config = dict(
    n_layer=14,
    d_model=128,
    n_head=2,
    n_kv_head=2,
    head_dim=64,
    d_mlp=448,
    vocab_size=8192,
    activation='gelu',
    norm='layernorm',
    norm_place='pre',
    norm_eps=1e-05,
    positions='rope',
    rope_base=99300.0,
    rope_fraction=0.25,
    qk_norm=False,
    attn_scale=0.125,
    bias='all',
    tie_embeddings=False,
    parallel_block=True,
    init='uniform',
    init_std_qkv=0.0442,
    init_std_o=0.00838,
    init_std_up=0.0442,
    init_std_down=0.00838,
    optimizer='muon',
    lr=0.00651,
    lr_mult_o=1.5,
    beta1=0.95,
    lr_head=0.00561,
    grad_clip=2.0,
    warmup_steps=200,
    schedule='wsd',
    decay_fraction=0.912,
    decay_shape='linear',
    final_lr_fraction=0.02,
    batch_tokens=16384,
    seq_len=1024,
    doc_mask=True,
    train_tokens=125700000,
    steps=7673,
    dataset='wikipedia_en',
)
Each number is 500 + 50 x the weight over its row's rms, rounded and kept within 0 to 999. Layers, rows and columns count from 0. Numbers have three digits each. The size before them is the row's rms in percent of the matrix's.

# q: layer 2 attention query, 128x128, rms 0.151, rows 0-63, columns 64-127
# k: layer 2 attention key, 128x128, rms 0.156, rows 0-63, columns 64-127
# v: layer 2 attention value, 128x128, rms 0.114, rows 0-35, columns 64-127
# o: layer 2 attention output (transposed), 128x128, rms 0.143, rows 0-35, columns 64-127
q0 123:561540519480482514507486562500441407548567534422416454422521507494478508524578536527513449480494478494467486408519639551422517501479464471481421566553470509559516619403512493479457476564521486
k0 109:521564511504497465462532519533556596455484528591509418504594569502530441482515575476473501470446523453469524508512455493502483414508513439526449527520422578539478507461543516424566494456547571
q1 129:433443376492469557541482585466527561509492489487514551575433463502540474518542541452526532597591481507424567506453493454417417468545510507378468471585530451422464497502489465498494628468510504
k1 124:552472559389492474602424528453397528587481392529520504524410476468461513470544559483497548584537562604567546522523430516539472519434466542462507437544520464460587453470399454523489535513548509
q2 130:470449436499515514470441523471507487507608398489456545533495505495481451528476596422511502475501498474441542540486421414456514423513491493469491370479583443533522514445410433559500578498550542
k2 124:571414581427539492543518464491450484545569575498532558446444435531436523548484522556561508466468485512456583545541622434518548486559490590573538503517535582520517516454501400510557479556490567
q3 113:428547555507490488556501551446531573420523556470579452540558541519598562466529387563503438577468443502501431550467534543545405510491528475438524545486523464399403446572553509466400538412444440
k3 134:455508421539492539515466446613430553532481549572484402471519497466530489497496500463564436551526395480528545470481432533483428486420525474516523469519463533477487510517452445470459461447332545
q4 109:451533573576487470452525362462469473542502506534510425500505525510506591462441508473531470490471494582529566518498477510526585496434577517591432461504424552491463440486536548424537481482425468
k4 128:545458615476420485479495478533485492539515527600463419565415432479511504471550570556550545470467464549498609528458454566534506490460563474529460548556536505493482499575524476424467531455356521
q5 104:478532502528447411487593432506484501571524479453480553469428425530508430540506563578483492463470608488554538436526518458588415470556564437368486547569560515437585442488464479432519478462507637
k5 101:449550572520512394367466529472538526500522562426511549507487468561467466548543488411518545556463548487584462583515501490630523435445418428484507480528603478513577560428480437577456456577461554
q6 086:546537543369472528596560497489508428504571378491526479498524573452519519542483527467473440428526552470437544552452496539421499452471534436525572610487503461602435572445490405486488549506493464
k6 087:470511486579561519521564552442526505438530512563421540530524487546474443517517478596542412601558552533452456539445535357530390501451560477466455500484453539579535459524561496385520529525486460
q7 101:540557550566504481480424531441427464526560575426375516523504499520472419436498607500531508523463502557459456591490520513525503510453489462509463386437466549553582435538505492507465433484510593
k7 097:503415536451486553551505505403509532488416501481536568559466410518446581478462464478495558483440531401472537551563574584443460525528452548460582445532568529490438433480520578514534432552449544
q8 110:429499432523457568372543489531577487475475459574572539498472439500507464487420434478492482448473521472472469452503390506509556491474529478530497470523514445516605399551522501535548554575482546
k8 095:480548490432539572565389472489379539513494526561476465552468523494505533488546621597561471490546497523549569506496529470465552543493478464499370467593470543561525501391473481534544482468521551
q9 096:413507498604471452449584487456623452396499535506512555534534509436458423486484437446473537423492479407499502508474561488510536536532506524543521405390571418544430492471578531568541556481397507
k9 105:491492480532474565585476531517497548531444486499444482550447550575504509529614578541542523592584390509477565516447497569446520555444546355431497504509480520455488522464458537466479502468510392
q10 101:479479512545545466360495491522453493538586421515507498510523511515402430481410459509443485388527481596488571465479479445489561520492527558510512417500477490584573441488504517541558456508470591
k10 107:435557401521511458488490567522554486445495517481506514461535596517546498479567453500564432493487414494542554512508465569507494488480503460555525399471574518495485462523474453428488417450395527
q11 105:493559544549517489485597447595468517500462565490519415471499553477533586513483476510471433499452569511553420478495524461535519537401551429472503470451463605452492481529589599482514404442368483
k11 105:442411515532445408522501447451560545585545528463533604453527573546429565565455489454470524520498508469563617577601564483536527481555522643450466370494509523434451466508455473484560449471476461
q12 104:542515583585429425477544477506507564451577514565512438523511498495595568561498465587418557511433455523467418438460558537536525550511492474458458528400462547496412486555557489421461429478491509
k12 138:543463487447519529595520507421504417525433431452522531547431503461463486512459562563504484548514562555451506495493526487504537500510442510525504535490495515508533498472421497570602546668690491
q13 108:476534444524483554416391463461512598461578473481432428555497529502458528510504562488491424475479494510461443515412515514507549515415471424451573556468424595407556424565518553466541490514438498
k13 100:450396523476611494487529467392518456491412567508495475467523538521489430538467557567508562550454570399489644517553564505541520499482544552507510463498489471529481507510460403550579428593547603
q14 105:489560454460438458540601461514479520444443553609393551442516521539520479529416463517496540440467461413533503574511488391555554516532503431389587495460448422440470466557498512552458465545564484
k14 105:484329461459467509482492500535555460485494484476564499542486451455413539512466524469581534562524470541536519524533422561465517501505465496475551409524514492609503596449558503490512521417463536
q15 107:503450400395483438467563536590375502389559506479551459506551522456482537513491474541507543508533577556513504515520437536420612526475500535538496517604522493527593525437484523523433500490443483
k15 102:548543491609365526443522441450571484525535472502396454570456556459602616563496440516512461567493510395413457486557548472515498506543466480401511460430589564488470468484545404517549546490395464
q16 099:511509479513525555483482571506514485563518554558486511477518528540491440478611539526563489545456613471440514369516465481541398455564481473474467486543484516478546449562500459443573658461459593
k16 102:575504544528512414491593561629551483436493538491547496556481416478480570465487393452429427438482483456481475554491502515471446510570500385502473473477557456547570467537438456533548414494558526
q17 105:534443513537539491486547465572501433538595402432476559500439521538507550507485562463512504567417455463529595449500535416554558480510385496488526527465438475455506530384541434488531487419512491
k17 105:474505583437476514409487601439481543476471518550639520504582468384473442404338495508506524538514549484495461512510505601456497408421462496520444600535513436482545511564563442529560588547515508
q18 108:527466446511558510472528467505556518498450534454508481534401421563569562467496489489554458473503499572542546524444624504494533574465481457460564398509484564414528515469520424565591548508537518
k18 102:487443410581551518547409473526620507455540537492533583503509582496373428479436538481483525575546502492508512501467429467576552363458453557488446514477462405441431493387512498521381506558560526
q19 109:515469499393517472469515418566541528361431447498490468600452507330601471521521483523541483451491574491478549560427506556544537510490549521482544409579503511554517536458450590553534511540490562
k19 102:608537459540429489417488441441455507428569436500431490452453505595520475525507522497487408572443445520610477583523478423510509448452431479442476609524512448547391495516505494490479559491486436
q20 092:500393493458512573519479480453531413562511482425500631477519487468510587481522577579468459527494411451477480518478525504545460437562535490532496475432458482333614508548390522496528444512464435
k20 088:551482510493580421505558509533510470542515505591454553493570392525427506472431565559358505495487496559516580428661502492380494421540471563519505498514532493548491491559492381488477468468519529
q21 098:464496529559462428578465589507504497491427499483465539545448586496533442449491389502501549463561551448471510468510528389471470524484514583509453530458621510489496456587581446591500613489483517
k21 097:552538519566510526530400477541544492472452592497502504459464412477465593537496444478448467511474521458554441468411486569547541487520452550519474467441415490465491492501477624403498479486526463
q22 103:448506546562481513498486456484542448491477533457474473388424464467462432571655544542546474461483467444496481506503515421486444491477411557520377436555480512608455453494502540449458549581552531
k22 097:484463517427543467476493550496531481444428468406534565429456439540501578506537545497425501498528512531529577451439470476472626538549504415581560559514515549382542524421568543548490465467482423
q23 096:411542477535474497491463534524517523480525460502551512499547530522544486598403528470523561606473507514515501573582569489523429513531421502387447548523441542456505591444482373480558523568500470
k23 100:449513497538467460596627572498480437476385512473477458586569602524462446417466543498504468510500510484573510506545529418499566550510400337541590483527480516451426489564446579432477489559511514
q24 102:569363493544482476537479475550470581493472453578447543507470541527436478483507572427497484520608524510428418482545399497409513535491516463524525456474504478497587470436480536476557488404425496
k24 097:490535492561414511555450507479453588571457557391395483588518492503393451507509563548541557477489488522501525496483503463412446582500606491460500546527497494507461446561503397557530447521475449
q25 101:453565463505488531485527421522517502489467474606426443452519464446548494511549508507448522509457505463452596562476551478518422616569478569552468592384452481521445474451540454499504573519501494
k25 098:466497439517531481467568546430539508587484487544531570525494480507566532558478479602449413480462430583555456486466368528438569454471524392512583422456441452458454558507553504481471475508489478
q26 112:534493512534404537489458548495423510523538489521477480406469462574492511487565647550499494444482408495418429584463461547476560399522485447509579580540535523421564524477434465463562465461520487
k26 105:452488469468517482424496557485556436554480523439475549599470522482475452510461545511458511443480528478472512413529505530472491513488498478552448428574608468562570511592604435499495565557488489
q27 096:501502494579430540465558459536491563434501511470524430481548399494469562484399460570475549600565500504560428483510643492423573475454407484515421556478553551549437485534518509577523486413518449
k27 092:482484476599536528508534513437514506475447522487608453458430453496551517514485456498538571440534473530415498439524567484497517542464504500511501433471302522445517444497534591570486482584525436
q28 103:597475553486493548525525443461563469458608546545447536539467508434420549446530584605487497433468532503332499558455520434505459500507520513500440491481581516503432586525432494571501482535505519
k28 098:451560551484514496460450485457622465482479495425495566498446487451467448512484600538452431465480470478624454429540545512474512508555483516558438500480501630439479512514581552460536428517517509
q29 098:438482541428462585484478508529479541561570411483624427435459526527514417497501573498476468482513446515545536472538558531429477529565500556504556564503506460419511517571422514458467584511504534
k29 094:431529519538537392651578485527468566523545557565420402466477480542446607591429469538525503472507524474461502439560551468400418446446389425479449595517458535441551476538490510481544503510524499
q30 108:485593441436491510487523473552533393508490550496524483491516495435515504557523652563455449422481473524547514451612502557429490502519408567542513477469524486536601478386502486514518590603537492
k30 101:531471392547480432578633485536487468475580531456472470444538456479494499467435518473518561515471450530457410580538541526452489532514524397492532580474503514469569529558619569464488489452547551
q31 114:417512450435461461545562535506440402563392540489523453503466506478605520421472546424507478554451520494568459443529530496525495479490526398529503522536511545502579542548526521544471525503458449
k31 106:487588449525542370513477479526376553512559486536462432540504469498674490546365406493532430457519485490560495528464561431570499592526438495459555465467466487447474505499526490480539482561457594
q32 098:554581497472481490604482456425505515409432577611524490446547419549429535480478458516529378464545465475544506465491572502473429547509524516592620499495594508431548596582493539458564506465376586
k32 095:457459458519451535583416468531504502536549517519574499424549600528506494471508512475554497517459448579456447465486498587492481479463569479425434447521569541492507467447475435444541540618575444
q33 094:464482386527472516572438442458441531458519479551553534523459410511439569546498521492457510558539460439511452569552471455566520520476488592446448511495551472469431468565461523461554502470481481
k33 101:524489552464402499377509521542468495516430479491563471542505541480477517491464541550570516416467382499515470385500629458348572580450511505542546457530562481523557489547474561529541527609489481
q34 089:559459574520516468512520453496572503471493523422557476595500544403515513481418467496497521517501444569488532570493455573495476529542388521469534504566578478444441555562509361519469440392499513
k34 090:571524512511463555522416410442511470545527503523539595494503566498490526457470577454438417427504558524527536428568507494597495534521508390619380503390481503430471555586449604462431588523501580
q35 106:535433524554492451510530530513547422501432454529440645586420496446554425497549497548507526469505415462531575465509497516567558475454400498549546589431535488470586507511518531499522479462515482
k35 102:484490505515554554390444509524512518548549517547526456496478403539483482459518514443551496535424560498560423469566502639407510447505450612482462522491411466602474478559517497624474518401546590
q36 096:537577529550472485543485472471608436504508589548483489472477486582504476576593471484447477534449519422508484527444581407543521500448553530542513511484451618522460480395506501458450394483527508
k36 095:534521433411549551409494511439588591484520560460504534495459519466541520440422468571480450554622497464509526528521449500440453413447507469564547380581557515530504523454457525489542497504467451
q37 091:481562480513546456457494573426485511607403507593510574503601451469515496512514507514473515456466463452587604554430512489524603544492484492544546653465531550517481408519479444477408490451521541
k37 081:476483457569570511514431504533529615493542444497520416485497478473484537390554464506432473545535524491515543441432429511512550464525437482474460465479613414528459491505510445506465655385479585
q38 102:474556560475476396510463496513563476546514540474422563574422590473450438441463525453478477541547491583540551477481404437458573570543501496479546385480527492499483510575504426593407551533543501
k38 094:505384540539468439501430464446502443541373525480449431484578451466419455562573501443612506517550510513422473496518452543481530542558448591493486593461536541434515474429518596465492484487474557
q39 097:550476487569530486462485478477464457495535446480455463480460493477464393548507566444517558555517564483510532430545521518469525510382533542394459419479608445504560463643520601500535482447460463
k39 098:527554577525388596471478511563476575562403568505490577475525394551467591527458463473497457455413539494459417457434551497505541496531506511489506472537488558511541410401549518516413422531511511
q40 098:549397541471472477552507472536524422481492468520556513437503488428525527454420536516458608515571453491589497464500578529567489460580495578463562443448471577563442471488466459452494459560513544
k40 096:466443462588440521417512503503500515472558416587506449566522432586521530510472409533457497474522437481472410554591450480501510461460573497458565535468397487494413553486484663528540500637497595
q41 103:421544448488559479518446477436495477527488548467524590584483529539501529481455446547507534515440496575473526570475571470602493427523415479511516544478476481559438433456542487505543388422427465
k41 097:507475568565407441533551575452442512421443441534484471495472533467579373485525470544547497542452543496517580419461500554426468488459512587508510470445528501586509492603503540575573517614584555
q42 099:527502497418556557410465534543481491632551448519475548499473494425500544516567521470379465485515471503474502566501496613518542471474564512505547587599475567493434449472532426481517518407479584
k42 102:463599466469536505431522482449466477550508568592507534500533495520496465456442478406487487444545575588516502484492537452515506505605461507498495482437550372461529505539545409481543535434465565
q43 101:517509533589436571481560502501399545518514503482531467548541508477429457554482438499495517581519545486479562473491487492425482552563386480438404603470551525501551433463530547453530500443425471
k43 100:501547496526527544520564542451433497507409503444453504538444512447504517462506525462496470552441560557497413471525486479476486523518550515431507433576400509468556478524444422460549437569493557
q44 109:469495556440532479488414451490469538513446506388450462459489411554553444485535485482448433446466503433507600537506449493429497512495463502544436488506520422415537523535505442441484529442437431
k44 110:510509642467493520515594458494576550489521527456473579405445457443454494526575605521496547536564493506498532452484459538493560515490444497474522516481495479552529427486427479527464490540475462
q45 099:546500465586560422431551460452438474486497537506496425538633500481430566454439467495482472521545563474556481424517590476522489520480501497573516471497504536470480553587464577479472493409458472
k45 094:430514563548492528554459435575521470535534549479532478418553586478572481449546480418463432492540469519471600498514440416575408473477568462443502522480442477467479484357512429491588446608484485
q46 094:520580511538412500468526547569556581502491505531449565504513536459445465487434483531451503543392521468494517484623509590489485530464518508473517468468589534335430478496536493479554536574475510
k46 090:405406456453420506531489543504489464474442547534538526525506459506522438475539472465566502418600561431603491501465501611515479491432478514487420518505516472462558583518460512490501545542593495
q47 095:567585440627463508537469440587499444446573508528411565502607510453556557431535585475457430524553518422490565539476490516516534475482510455518466408481530498517506482503551532490531507491470455
k47 098:499442531483537481452480533483533519467441510516535556523552480552559487479440530573505510510409525568427509603507548572558516512454507578539523448566416415388548553568528538500588548525450479
q48 098:515481527470524487479484476565488565539465636557515456468579559471494447536528504437461574467507506499547471436544541554438437508394568544397463539563556541458454535542530501456508517468480521
k48 094:457510550551510489549515539483452568600505489490552560482508458570592504505567481516501409422546496501469413562438570470499519499451520401505527487485482471498514525552491485496551455471558394
q49 106:443560513453515592529451463517523480473438510521479455471493548460446466524525545527547521479443536413664496488549579467536559518502450526414528500586495403496517552500391465557519465416468458
k49 104:419541549563443456542471456548528571596437436489570522431483566526421436480554427493466449533466556523440525538479443612431579547512483525380580576415505530517486402512540523474499515576475548
q50 106:459522499497471449488451477601541543536488499607511524555412626514534485518439546516480518575511540478494449481567512569618488482573430484441499575500404539402490514503455432550488482426523533
k50 102:500542445485499459450488568469393471436518504475637507545598434444458450482482532395532563441497499559525478550471485546510462607554525402454615486439503443467490513525502518498472494602568628
q51 101:562515431490564524456546436522488423481493508465566499479387497459544537550423437465485518506511466570456531507504347471419579564523496577556541431544542563376496483513397455421515474495586482
k51 106:509477547526488484596433418449529401609618437538409565523518547438471546570428560617439492506485430556506493528500493438514512428560562547426535542410488536561552556544572513541487493564506549
q52 091:552590496431484506505605511548455419469491433448468476540464475557600505579489546472538420641494550503481452455400416455476440469575492500456547537473527454566581461500421459472465540464508478
k52 089:493447494500572444458489447534505538433480464512483603556577511485396475503448512508563520472561465522460426470487556368534466414520497579489522446584592579468583539513506502517481492548501501
q53 104:473453560533534506506621526428430564530468486531469497525509516549471557544440532484500488509487552450590452450478516568493607561431441511578541393477493525512540452446439538607473408479539495
k53 102:488573492466440507406480542402446547580543434460458485404449548472492515473445507433512650400557439458463558600503530521572457513465565553454537540453487526550507457451547527364423479481463476
q54 103:581434467531457521462488470461562523483457557568490428482527498517481620521562482507516474525461512565456427511507556501429461522474512498539437500560473466433526522440385586492621502506500415
k54 101:427414503465498468484529491549535518552529439390486469478479502519565470495418593556515461489507491548524484459509452438486536411516518440531404537538534513539498507574521480528425338507475384
q55 109:502561522456474568481639484463522552491460500526474435459512511509419476507388484489549463437577525491430550482514587474606503523500518447489426378476531514498404588487561605510522505559536563
k55 104:492472428518453428500492486482426448501559538474494536459429532406468530477574539497493514536495452609551453506491493451610480434488554527532530517497413524575456469442563550419514492551522471
q56 101:553607527502526449538472457516496513497434492587511559498452500388537424521521538632433474596493512456499526465424525496572462537557525528551624487407502502462543493544509509519448503440485473
k56 096:474448421506521463433419464523538535455513444445532529501516573525549540448618494528529403529526406544476459503542453539505505503555498583363510582494455403432470416434474516589532513517497607
q57 089:576561470510620469442456486535524434455475427475498457465479493474534569569448413479564404492513471459505496506534509414477540527540431489411499493459476491447507556513567503528521522489475540
k57 091:465504468444390470527514504502519516489440544516653430412476520479499539464463576580472541583404568524483470521471554542532422465536383508476436538414527456539497563566508479498578463557428471
q58 099:562484528542547431514485526534493534470563496590424488514551490548611511372531470529507503527479529471494599469473440453607484468490353411592554478495537548466528464522488464585540496495515550
k58 097:548459562511516485507481528474556516451444512493558511559481487526536522450426511453519472488605539487500419539411605591550482469456424464529424515481564472549436550483573531521411517538521531
q59 105:476452469506503477506575533521469504609498459517534506589522469435569534503449500544612508525524552474464659502504408460431525492490514521496490492500533550469554521549475470510597555510409422
k59 102:591515497627494474426567502527605490400406519562472470578511483433522481500456450482489483511434420574492420493502507504531535525524506568403420490504540484455586562489440434538438497517618456
q60 109:527499515593509489473532496562463491571467469476532507442460537492445439507493532445559471550634479465572476502441462531556425522508470416554596505479511484525491437514489516521510617411515505
k60 106:414487530467548490551428641477521468546386494455587471520556431499486546516518433426571508571471542567408513511481577482563472538573608450445514557630481445467481478508468429492500509479460521
q61 100:430533587500534510616553474401477503486451469447505522547507547488493480483493491463590493535506422446506478481492489579503525579499440522620541555543523451418528515528385504452405492463479527
k61 090:470455613451495478530437479533542385545541406484540431503494402477514498576531511518403480490527528513431608458576509552526502595441466492461448555582416535524526443461610438467520586559521505
q62 108:588470493432583457557559431445451430513505547528542501492506564521512468501429508539468409435467425536446488504552503593584412537501510484470527485467471388567467493582552496486494390510534530
k62 102:505487505484412510516476451494521548430542484421498485456526537537555507467546488518488516481479527592484486420569500415494413536478520471608501522515521528526507529439539518445488528478437536
q63 094:530484436452517464367566518517491522406603494507539528426443587519402596540513423491447474486397487502480454474504498599488475583457535443604514482505652537538560433521547509419476493496386489
k63 091:562492583503527574602402502452452499596518489545471558459533569468491491538517450526537506601517486440497505502400519526570444483570510448412410478505548573475578567502542446530466483490532510
v0 105:503570520482406372446492363539528565554459510452520486517484502542569508573531505504495489510547437455505435446476580504475522449528450504483597474469531531463457547449523546514451514514501511
o0 094:481547506536532506534541539471456510447496429553466513551471516451505538448412509504416548513502471556506400482572504433606459453461523575587479532497603514463482466539553521452531389534543572
v1 090:534473530454530485588532467536524405490392500526452473565433526554446393532492439597477533574539468451440479487543481538467472632463429518544623569476523391444506473463480530443480494459458468
o1 087:454514571522424523500504507496513505588477499524562590518475488566471558447392532436489512541569524493562497455397534442504550444425547525496478477525559495501430543560480475546554488537617569
v2 104:457661476519481580418571539550562435458410506430534487431488469440485497534531496517503438488491423584473470425488459500569476414500482493516444597537470571572512522435587440501384459475506531
o2 094:502502531411516386478573529492440541546558481487456495593518525454512523514560510567503496502345492458477489538507650451454629536539433516519522525526502533508339486484405480441437477516486413
v3 103:586621529462551509485476522475585508536443615567484552590533542526541536503493488436608506450520464559547519513569521448525489428518536392455499481491491436430443522482447487528521491484468527
o3 099:423594550532420520486560401471529403442452458473546464461499484475602575457508472542557467505515503534553584453481399548520535523515417513484544503532551430448570413525503498484477431447454493
v4 098:486510541487500545507530565546621505406478544453412489507535488405461520443506447402472555440458535485557355452436496495558551500475472471524480432445527473539476637495535520527517464424549478
o4 094:477536479507508459467448560538482450509528437441615482567485539463471525550468467521485504493525441543535539450473525427441614518505550423414482589510434608402486449456457543520417482549459440
v5 103:544492374507514594513461409498455494488556495468443396405540460553455500539424556499469439539487524514484562494450472490573537530497510504575482455427462531560463475475481576582541577504485472
o5 096:538512543471483477444501516539517564600589647512545534516507519533492475463532522467504456531470481504446431553592480530479455510452575454440396537480468484523491539531570561431546456466391468
v6 105:388508561488463505411445577458556535509553502583507509547487487520453501524556440537518520542507498475445441411601556484568448447484415440488560455507620453541578528517459506417474513625386494
o6 097:553415468550486532393480531541491516427519534483479435509493549468519482489563456465543456532513509596422547466395563537496506562514529481567472554540514518589429465425587496571484468466536566
v7 106:491500542588448476509497447565510447500508517514404449416569478451501453454556482506544432447437468487505489568474448578458453467450484398536483487543458566491600401464478535522444488470455425
o7 102:510513415376513477502472381607563522437487642521605482507403533536528485512538415535467488563467504474462464459485529445544493525502544490526525527453546462408518615528472481530481518503529479
v8 118:525534479462471350427461469582496475430473456475503438475463404454534489607447397531521448495487531456419476520425552476484483556520538511459490490468470493523391513452477495481623417582594419
o8 116:470475543558582518469538529432479522442484467489498544503540450592350460475424491552335522451568501512561387421586499496479490461418494537471500431502500584486520469432474564508469516518511482
v9 115:489518489532564579354470503555532552543442425515444426537506476546528467513489458564543447561523510518537494499478449464494520470531464538494442549525521531515490473623434507498559517512549420
o9 103:542532523483536540473446573550498511495558436487531474478532576510481521442487419485594478512583482510487454446601531476584434593493513436516561433409499538420406451494489535482446539475487483
v10 098:410499487477459558445498421521520523535431540497494506554540549513481443388463555507544520537440481442465499628445496487446436548413517486485466497521525456457441411464448559432455401473612574
o10 093:515532497493496545507588566475574509469528506502448446463542548523497480515461470523536538531525548494503436414568564444495518504471409504376474405469430554532521521526505487566588432451540404
v11 114:524573500506529622551519516521607567567519545446459473419426502563481568569549411508454573432534462524522506469449503479507438492549487513484514602540460470426410492505576556450485431479583570
o11 101:409531571429545497437461539425494496549509402460558481546513476481542491431449462519602540588462484521514505583585537486462474509505535470522468532528489445548565467588486448548497575531525479
v12 105:493575512477445479601606482493522583535554406483498518512514489488583586412462474528461484473503528440521531480493523529540490529427508435502547467489433531540494424567504496525601551439471497
o12 089:550531382570474529520374552488599389535479495551475435486483429481476429508506512524529571500491515529469443498484403478553362463511517571407436459570512552521560549576584456497502404460556532
v13 106:535517474555503503569582467499498400511433582483494498487402417507543561522552499487432519542492469527436485527530574490473542464466573555388488534496477527530448522566503485490456434540433464
o13 096:499453471506521401562410527478484488506524511563399485582531463544446534535496543475447506465519551410467517508474562496508538493407537508481488459585498446413499457462453505550555516568531555
v14 093:539490467455492510530453554526443485484628511510491545460508559549530411470478539509476552474570543527560475450457422502600479560531554532427482501552494512509500507412502624560515527554518515
o14 091:486448545404507460476498480472542536422478548527463580515464423520375467617580523433578537466487489542494560483557450521436500448439414458598458491483465519539558507495494462496556508518420474
v15 108:455518544509547492377483515586492470513584510478586450456576526489535551451506520528483513490382569504463476462487555584531461400473513557478613524412463503551473429556579437409551500473508550
o15 094:499459421445539477542509561508436521497375551430430590500465500507548486465485456671480555469488461620554551521551536570559502545590526465461525490531545500530507501446514538497466554384577528
v16 107:514524593526481507521491408532504441536377509455511461519470466489450518545496488562570535516564426493520504563466595514562479501513471539485536449527516497627513501569512470482561480518521512
o16 106:585558568420479496537526500486490463480508466493570555507501468485579457482396378531488530539482592515620477416524543481499581462491453524472433519510587507547483475452478477512507517622591449
v17 098:448472525506439491415519524599561425496453504518557474521510461471499470522541453483429408557519554481495551511527515523467516572510565512509481594451465587389501458550475532563569509561539439
o17 086:590542492411470488531551485549462604488526457525550511438498569606441581522507627513512531487500488439491432491442497530533472469458499530451509435518485416488460419448602550444446427472517527
v18 104:472391564593563539530488461441541563529415456568550519473507551557552458440478484471462422558592559570458438439464447484439561510536509537507539480448523480449545422608561458528556442468490487
o18 093:413526417497490586556445620536437436488507417468493497517507610537464497554493551505549516520577475411489554436533454476572443500498550496646500501517479426446431574513432510521463551463531628
v19 107:461445492469514495450554457538493524509477514513484443488469450511594484428498627424550521463518481496541452487586475500616495506413566583459493505548507585463450407455373432466461560494544518
o19 098:600428526426508439470475555523544519455550504517500594491434441578483451546483539515493485428514434509453502516434524481505505464496393503448572428473471463469534519478586608593558438492586481
v20 095:425559503511587519405463478496524560458533499503548534497446474470542558535498471512608453462463479588533544486572509518374528541548443463597488536516486609444393407477439487524479474474470476
o20 090:495542506467556526615491443512500471594510417482492440496556415469475539433567556530405489528532593422464472544472544454476410504572459535525580570450482499411507462544513516476481423508483536
v21 105:567414414490466472489564579451496521485526554410516535528502561554527506470512480479492485505534462653488446458491495471515491396469505497545409469537472549477526432496534461473465489480379523
o21 100:484507520532572400413423488568489519510513482503455487508501569438509549554576485505544431448505493422545547514494478515499503452598490523491562489502540474447488571440449406539587552545507549
v22 101:487528467478511441472536489554478517490510489617580481510586486494506557438377498518478494533494561483599508537463455539512472520457580517452411574576477570381473518498480508548618524586531570
o22 094:569538480417423494594463521459513542520499549580430517465509520441516483549586534445580595445437482537477448422505477517494416538470370551463577443486576451518466457400541504550496520546475489
v23 103:516459472589477484433437481560452539504555469553562504530449470559538508556482575503545554496486472550479536541556507411440507492537483587501565567584510498547553522463506517517478509515505405
o23 101:553432569457565497437510512541459510531523428510364591464497492507525489526535504495450450475570509441485464604515594469506433514532447537532550421454589485479536498439496544531540519524586470
v24 103:470496515454493527487478566546593500373532555543420503537506499522506458465591459477486500436554397496487467509514494430566518507466456531538549387470535528597418508469528493489415481459553496
o24 099:521498496552488477435461509581448424543469513464552528464367517475566491475457492562467502522500502574504555497500490488468541462561457540529456555502515621474527435589570542506526415466459504
v25 099:437524536517544518504492555519461421598462490416602491516542510510551463404450600473417569524504508503496452559482474502517419476525489610494540467590432467494533520584502530451499505431522552
o25 089:506467457430509531584506559531448475440400519542469646517449505533519447451410495544630516520435529466426522477543465440504557556496537438525476473516536401472497502534523561530421560593589485
v26 097:492585472556588506487490485450574487504507542469557485423515533574439480476501443524423450611435534488503532488552473480493456549581439461486537521500479535528490514494503405438459441477485550
o26 085:531397454469459486442446504509536534516409521484472644538486396473502439546499588535525505494537498498503444534434562580407513523464532542415473555481493566522505492458411435533477425646563457
v27 098:464481528430486470484502443461497517507439520517520502505508530512530499479453558578534494544503432396494619460401504549447431530510523505485475545546448502499484558478504571433483431535566495
o27 087:532513480497507447476521472438447555466508527581567559482491404439501467441520523458407606477465542527514461502526568536486547569511588467591440473386592539521530497506579472432510606475521485
v28 103:447481588528443439438584506434537442509398489437595515503490494507480514518416435532486542446575509536541506511495540533596529513500557507569410487518502615366500455492520540459579502478525501
o28 091:532426465528510461547420629484522552521481415552523575434556558498619470466502562532501565524528512473503403439538406488500483410530569542504579474481476363522506544547530422547466506536526573
v29 103:502474538534516520434461490600468577531496495478524521532500463426526598518517426534460466564438565506513469447477580513463468418462413436472423551526449461461549541519529508477437522543482357
o29 093:468548455481524452451424455523460614536608520600517428499472532537484485429478482532530460445404496602449528557522525502566450502481504527504608475458513463531431525458574514530443615566548553
v30 095:437480558481441458479471587435573594510508463503607534530466481394464478479395491483454537489580609496435550404490519434533409498553562508504494491475388470494423513452491499534515438636457464
o30 089:545491504552577549448557454420453576407506440533487521481506503565485447482528506491554479495359479495429505467499463578465540412446483541501440530539535435610542412516557482499500521517529476
v31 100:478511509432481560453441454644489472424500536516508539458549559537475515503477534421506542528557417487455535479546602447485501553441518497477439448506484486543506491536477588610558467442485539
o31 096:524511578486517575549554459552518457588530496571495461434456450517499514584538559446485468506501601518491561503497504435470545478566483490529484554526467430515593471506509582445543506508456510
v32 095:544425517398418445578434486516611450440609523486498586466410599516426514448501536542442589553400489516446434463468433514480450480493441589531525517572525472433474534469424462447513502475493500
o32 098:464401567563484518499459577508380522523485521571422484509474486478398531585536447366602571497527493576489536555472529613452503492458512461530490464432502500558576491452598461556556483483450451
v33 107:462533532491486514492428455497481559607644552453458493490429421533491413448545534494497609470484529512414475483496546568544548525496447580487594522466523502465529449515494426524467426552511451
o33 102:503516520473599553480548563580477519444419417498473502526564568560472496477504465546467481559497447516510475563504549530558492448502589421527530547513475396491459426495485584525481545505483568
v34 103:465506526418413527440399549552517559546538435412502602546464498460591516571476484478533442524563589531432485505471562542543472416543447472513538515520517502537552522494455451495572511545432423
o34 102:507504564564532511465581471591442465506474394568531504472572540561392463483485551543484460476484532526467412534501452501485468477554552606540482496507513388441549517534531589459498494515522534
v35 108:425520559554513411440444494496416523596480446465445495607476514495434548476506447509448419516448524500517472445584506510539498483521553461491456459438422593418480611506529451555455494609454561
o35 108:588540385472522520473425419552522511442555475499441500501614497437424458408556522516478507537451514524472477564475509505434490447512451523439588564538499564570448433324458497485481559523456568